From a checkpoint of a small transformer trained on Wikipedia.
Size: 11 layers, width 64, MLP 256 tanh GELU, 1.09M parameters.
Architecture: learned positions, tied embeddings.
Training: a variant of Adam for these matrices, 84M tokens.
Each number is 50 + 12 x the weight over the matrix's rms, rounded and kept within 0 to 99. Layers, rows and columns count from 0.

# layer 3 attention value, 64x64, rms 0.137, rows 43-63, columns 0-63
62 59 66 52 43 58 38 76 55 55 55 39 39 74 42 57 59 50 60 34 38 49 27 53 41 52 46 52 48 29 55 42 53 37 48 51 66 47 48 55 44 65 40 55 32 38 32 41 49 44 29 48 46 46 58 54 60 68 61 59 64 53 46 53
48 53 25 57 13 48 73 23 51 50 34 54 63 43 63 46 34 61 64 69 50 55 71 57 67 67 62 51 54 54 45 42 54 39 57 53 34 59 56 45 42 47 57 63 56 47 65 45 57 45 41 27 61 38 41 53 50 26 51 54 27 50 63 39
45 64 56 56 55 45 51 45 59 70 44 52 58 48 63 53 46 51 51 59 40 34 58 57 50 54 51 58 54 54 39 48 42 47 68 57 63 42 49 62 56 46 48 55 47 38 62 42 44 54 58 28 60 45 38 61 43 37 48 50 52 47 48 41
65 61 46 48 35 44 56 36 39 65 55 56 46 53 41 67 26 37 67 47 32 30 61 48 39 68 69 62 70 46 31 56 64 56 65 46 39 63 47 42 42 44 55 51 34 59 59 40 32 52 52 25 47 39 41 61 39 32 52 50 39 53 47 30
39 61 49 46 59 46 76 41 38 70 33 65 49 55 38 54 43 32 53 43 50 41 68 44 37 72 56 54 49 44 20 51 76 59 50 44 47 51 50 48 48 29 33 59 40 64 45 42 44 71 49 47 52 53 39 57 50 32 47 58 39 58 38 21
25 39 45 43 74 61 56 50 59 55 45 57 65 41 63 42 78 57 59 67 53 56 34 62 59 45 22 43 45 53 42 43 45 41 49 59 34 36 54 49 63 24 40 69 53 57 43 66 49 57 34 56 56 59 53 31 54 53 37 45 45 67 37 54
48 48 53 48 56 49 48 59 61 80 53 57 51 49 55 55 49 48 51 46 54 52 69 56 54 52 47 37 48 45 36 52 43 48 48 65 50 43 53 54 50 57 43 55 52 27 57 44 61 53 52 44 67 66 41 63 53 38 66 41 66 28 44 50
52 58 44 50 54 55 51 56 40 43 71 47 49 52 52 35 45 33 48 32 46 50 42 46 60 42 67 63 31 67 51 58 49 74 51 51 49 32 51 53 60 45 57 29 50 53 58 60 54 39 42 80 34 53 56 24 49 61 49 36 62 48 44 61
37 59 30 59 33 41 54 51 76 46 32 49 54 42 72 43 72 59 47 67 48 54 49 45 55 43 58 35 55 45 62 57 33 64 48 23 54 44 50 32 66 63 45 53 73 38 53 48 67 43 74 68 53 44 47 55 47 34 48 65 37 41 77 63
43 57 65 55 50 56 80 39 28 65 40 65 41 74 45 47 52 39 65 49 41 43 61 59 48 61 77 52 54 51 23 49 66 47 56 63 52 52 51 67 52 27 40 25 33 62 25 52 42 54 50 34 49 48 29 36 54 54 47 40 55 62 23 23
71 57 48 60 31 42 28 75 68 44 68 31 48 55 44 60 44 49 44 42 41 52 39 42 58 33 59 44 70 40 76 49 30 58 48 43 66 43 38 59 47 84 62 54 70 32 65 52 71 31 50 78 54 31 56 56 45 48 61 47 58 36 73 76
62 60 54 42 64 48 51 51 40 29 53 49 38 23 43 52 18 52 51 46 62 42 42 41 54 47 42 59 40 65 66 58 58 46 38 59 56 54 56 56 47 49 68 47 50 53 54 48 48 65 61 54 37 49 65 57 47 46 53 42 31 48 58 58
52 37 37 50 41 51 50 35 49 76 48 60 56 63 53 52 58 42 40 43 44 46 60 62 49 61 63 56 66 42 29 44 61 50 64 53 30 66 45 54 48 50 38 47 51 61 34 47 39 50 52 31 66 42 28 49 40 34 46 46 52 63 63 41
33 56 41 52 56 55 66 55 60 65 26 64 50 44 61 46 85 60 53 68 48 75 68 28 48 54 36 16 36 38 48 51 47 47 17 21 58 38 53 36 58 51 41 56 55 38 36 44 54 65 67 54 67 59 51 67 59 72 54 86 20 55 53 36
37 49 34 47 53 48 56 35 42 47 40 55 67 26 58 39 44 50 31 59 55 61 57 31 60 50 48 45 43 66 60 50 52 56 30 33 49 44 52 37 46 52 60 65 73 52 74 51 46 65 49 69 43 52 49 65 55 30 45 59 39 43 51 34
60 70 42 63 51 50 41 51 81 26 53 45 55 42 57 47 54 70 61 61 64 47 45 48 48 44 42 27 38 49 79 45 17 24 36 26 69 57 60 48 53 66 48 62 65 36 85 51 58 45 63 51 44 45 62 63 53 66 50 64 35 35 65 61
48 60 67 40 61 49 36 68 52 48 49 53 54 37 55 48 39 64 48 53 55 34 62 45 48 30 42 49 47 79 66 72 24 54 47 55 77 34 52 54 52 55 59 42 61 35 74 47 62 56 86 49 44 77 51 64 59 53 49 45 55 16 46 56
46 46 60 39 74 53 45 47 30 54 44 54 50 38 54 43 39 36 35 51 50 42 59 41 45 43 39 53 43 60 41 58 66 53 50 52 54 49 51 50 46 30 52 53 55 69 41 54 35 59 54 57 40 51 55 48 41 49 38 60 51 65 39 39
19 50 53 51 62 47 61 59 53 52 31 52 68 61 61 45 86 60 62 53 46 64 46 56 40 59 48 48 42 46 40 43 56 59 39 45 44 32 58 45 60 43 39 55 61 34 54 46 83 53 66 61 67 65 46 47 68 58 61 50 48 39 41 24
66 47 47 50 27 50 51 32 43 38 65 46 45 41 46 53 16 38 41 45 52 44 45 20 59 51 61 52 48 49 74 53 60 49 61 29 53 73 51 44 41 56 68 42 63 68 62 54 33 48 37 50 37 32 57 57 42 36 48 58 43 50 84 52
45 34 30 45 26 40 56 32 45 76 62 40 53 58 38 58 44 39 49 42 53 55 49 63 50 68 70 58 56 26 33 41 63 52 58 34 16 59 42 45 38 59 43 64 48 55 39 56 35 51 24 50 57 46 38 46 53 26 54 54 60 60 64 34
# layer 3 attention output (transposed), 64x64, rms 0.133, rows 43-63, columns 0-63
43 43 34 60 57 32 58 30 28 41 44 58 66 47 48 41 49 60 54 66 48 43 75 39 43 62 53 40 48 52 53 49 50 30 46 55 63 52 55 48 58 51 41 58 61 61 59 55 30 49 25 52 50 58 58 57 48 50 58 42 45 45 58 72
53 53 66 40 56 58 44 51 57 59 57 41 39 66 50 46 49 51 47 29 75 61 28 58 60 44 48 29 39 44 63 72 58 69 54 49 30 44 53 58 58 23 54 40 40 43 43 39 53 43 66 61 55 44 54 41 23 61 37 48 58 43 41 42
38 40 58 43 59 49 56 50 55 54 64 50 50 62 46 54 50 44 56 43 63 59 26 43 50 63 54 26 42 56 62 38 48 55 61 58 45 51 45 48 35 53 52 47 47 54 51 46 39 57 53 51 46 52 50 43 34 61 53 60 48 55 44 68
50 39 42 46 52 44 35 57 78 59 51 45 40 59 67 51 68 56 41 59 57 64 18 49 65 51 50 43 42 47 59 67 51 52 47 60 25 33 42 65 42 25 58 44 46 49 64 37 48 47 67 57 49 56 69 40 30 59 45 49 53 30 42 36
53 37 53 44 52 46 28 72 86 45 50 60 31 52 69 54 56 51 58 47 41 56 37 45 86 55 46 48 53 56 50 71 60 57 53 48 45 42 48 43 33 61 36 34 28 34 56 34 51 36 71 60 51 56 57 34 30 72 37 48 56 27 53 51
48 76 49 53 46 64 42 50 51 38 50 49 41 53 52 56 48 40 70 28 39 45 89 49 56 46 37 68 57 55 34 44 56 67 61 32 71 56 48 33 40 72 36 45 34 45 28 49 52 50 52 59 60 53 29 37 50 47 57 63 48 43 60 61
32 35 56 42 61 50 64 38 45 40 60 60 61 49 40 44 37 47 53 40 61 49 31 47 52 60 68 33 56 61 62 37 57 46 61 63 63 76 50 44 34 67 40 62 67 46 53 47 39 53 33 36 45 42 47 51 52 56 54 56 37 56 43 71
53 43 50 55 50 60 45 57 43 41 41 52 55 32 52 62 56 56 40 57 35 50 66 49 37 39 67 78 43 55 33 43 51 27 47 50 58 65 40 57 46 62 46 55 41 49 50 59 58 62 49 45 56 45 30 66 62 42 56 51 41 48 64 57
39 51 67 50 53 53 78 46 09 52 61 40 56 58 33 52 18 40 49 28 72 40 47 72 54 52 35 47 53 56 58 56 33 67 37 35 46 60 54 42 69 54 67 49 43 44 47 46 67 48 55 53 56 43 46 59 36 56 37 54 51 80 40 44
53 51 44 38 50 44 27 56 93 41 51 59 32 47 64 59 70 57 54 43 47 61 42 29 73 53 49 68 38 53 39 53 57 31 65 57 59 55 48 49 31 78 34 45 31 51 54 48 48 59 63 55 44 52 42 35 26 71 57 46 56 16 62 65
43 36 55 64 59 47 93 20 04 52 59 50 78 51 41 45 44 51 24 57 59 35 46 74 14 49 50 37 52 44 63 44 41 30 30 62 45 51 46 62 78 23 74 63 63 60 63 60 50 61 31 36 53 38 53 73 67 37 49 52 45 75 38 53
65 40 42 47 40 54 49 62 62 62 48 45 55 36 46 53 61 60 47 65 43 55 38 48 37 51 68 34 38 46 49 37 52 50 38 63 23 44 52 50 49 30 57 42 54 49 60 47 56 44 48 51 47 48 57 59 79 49 44 47 51 61 55 30
48 65 52 47 53 47 44 60 79 46 59 53 40 75 61 42 53 50 39 39 63 53 32 49 73 46 30 51 57 52 55 73 52 56 59 44 45 27 38 62 46 44 57 52 52 42 50 38 51 61 63 56 49 53 59 31 30 58 55 48 51 27 40 43
47 50 60 52 56 34 55 44 34 54 46 54 43 48 41 51 16 34 77 31 60 39 63 66 73 56 38 43 70 48 54 56 47 86 51 43 59 71 65 21 58 72 43 47 47 39 37 43 59 27 50 49 44 52 55 46 32 68 37 44 62 64 51 52
62 39 67 51 51 62 51 59 53 61 43 38 34 53 61 60 32 38 51 38 44 51 46 71 56 43 55 42 55 44 50 66 57 75 47 46 42 47 54 40 56 43 61 40 35 39 45 44 65 33 62 46 54 49 42 50 53 56 35 47 59 63 43 35
47 53 64 50 52 38 68 37 00 71 50 37 57 46 40 46 41 35 62 49 55 48 62 59 34 45 46 36 61 40 55 33 32 85 44 49 45 55 64 48 69 34 56 62 57 65 42 64 45 42 42 45 50 45 55 67 40 34 41 54 56 92 50 34
41 26 51 39 50 56 67 42 46 61 56 45 59 32 39 58 39 44 58 56 50 56 33 49 25 60 78 44 46 57 53 12 40 54 49 58 51 80 57 42 32 65 64 53 62 57 54 57 52 57 37 28 37 43 46 58 63 46 51 57 45 85 44 48
66 51 42 54 44 60 31 71 84 55 40 50 39 40 70 62 57 47 59 61 25 50 53 45 54 46 50 59 50 50 34 42 55 53 44 52 44 39 41 44 38 56 49 42 36 39 54 47 63 42 59 54 43 66 48 45 63 55 48 46 54 39 57 37
33 41 59 44 55 53 63 43 30 33 56 62 49 48 38 47 23 44 66 33 59 45 60 46 60 61 52 54 47 64 65 57 59 48 52 45 73 82 62 38 46 89 29 37 46 42 31 48 48 51 47 47 49 43 53 50 46 57 48 48 41 53 51 78
74 52 49 58 48 54 40 61 50 71 38 39 41 54 58 48 64 54 31 64 44 54 40 66 47 36 46 45 44 42 50 62 47 52 36 52 29 17 46 60 65 17 73 52 47 54 59 46 65 41 65 58 56 47 58 56 53 46 38 46 61 52 45 26
48 55 58 54 55 55 46 49 55 41 41 53 40 76 62 30 51 54 39 47 50 45 51 57 75 36 32 59 57 51 60 97 57 50 51 45 57 27 43 61 60 31 47 59 49 46 53 43 42 35 58 59 68 52 51 41 36 46 47 47 47 22 39 49
# layer 3 MLP up, 256x64, rms 0.147, rows 0-4, columns 0-63
56 69 76 63 46 40 51 72 50 22 43 40 60 65 40 50 34 49 47 72 63 52 46 48 15 37 54 50 31 61 81 37 39 47 45 54 61 49 53 62 60 64 60 52 51 35 59 69 56 40 69 61 39 35 59 60 44 67 54 57 48 46 37 44
46 51 62 61 61 33 63 63 54 48 45 61 27 46 56 63 42 46 44 68 66 31 52 52 61 60 58 47 60 42 56 42 53 50 45 44 50 38 42 54 54 40 49 54 59 43 44 52 49 45 47 56 40 48 66 41 51 53 45 53 66 46 48 54
50 59 53 56 38 32 40 27 65 67 57 51 45 56 58 47 52 59 35 61 54 36 52 72 47 59 40 46 51 41 67 83 52 54 39 32 45 75 52 36 39 62 40 54 49 39 55 51 30 55 35 29 50 58 62 71 48 46 57 72 63 33 61 59
61 50 44 65 50 40 35 68 45 48 41 57 44 48 53 49 66 55 48 63 34 57 58 53 49 34 56 51 38 34 56 43 38 52 50 59 51 49 33 37 64 44 55 57 73 52 60 68 48 36 52 56 36 51 56 46 31 55 23 49 74 44 64 44
34 35 36 65 55 34 46 62 79 49 44 64 47 56 51 40 50 54 50 67 45 41 29 28 53 50 53 42 53 53 51 38 52 40 53 73 35 53 33 56 43 58 48 41 62 35 56 65 57 57 59 41 24 63 59 36 53 43 49 55 70 49 36 61
# layer 3 MLP down (transposed), 256x64, rms 0.108, rows 0-3, columns 0-63
38 36 25 53 55 64 44 40 56 53 40 48 54 34 71 82 54 54 70 26 37 67 46 46 69 52 49 49 72 50 36 52 49 45 52 44 33 63 53 69 40 49 54 37 54 66 43 51 57 55 41 50 46 60 46 50 52 35 16 43 46 52 77 42
43 51 50 51 49 52 41 44 54 48 47 44 49 52 54 33 45 52 46 58 54 46 58 58 49 43 51 52 52 46 52 56 56 68 46 55 41 33 56 56 43 49 59 51 48 53 46 64 48 59 45 48 51 52 58 49 44 46 49 51 53 46 57 43
39 46 64 62 63 56 37 55 49 41 50 53 52 18 46 50 34 57 33 55 64 59 50 46 52 36 48 38 51 60 39 47 42 41 63 40 38 32 59 40 64 62 50 53 63 59 35 51 75 63 47 42 51 64 55 37 27 45 54 39 59 52 44 75
40 35 37 61 44 47 32 57 76 33 56 36 39 53 49 38 47 51 40 47 66 59 42 34 46 61 64 49 52 40 63 60 53 73 64 52 45 44 27 37 60 56 50 57 55 50 46 74 52 29 77 62 49 44 46 51 39 61 49 36 59 49 48 64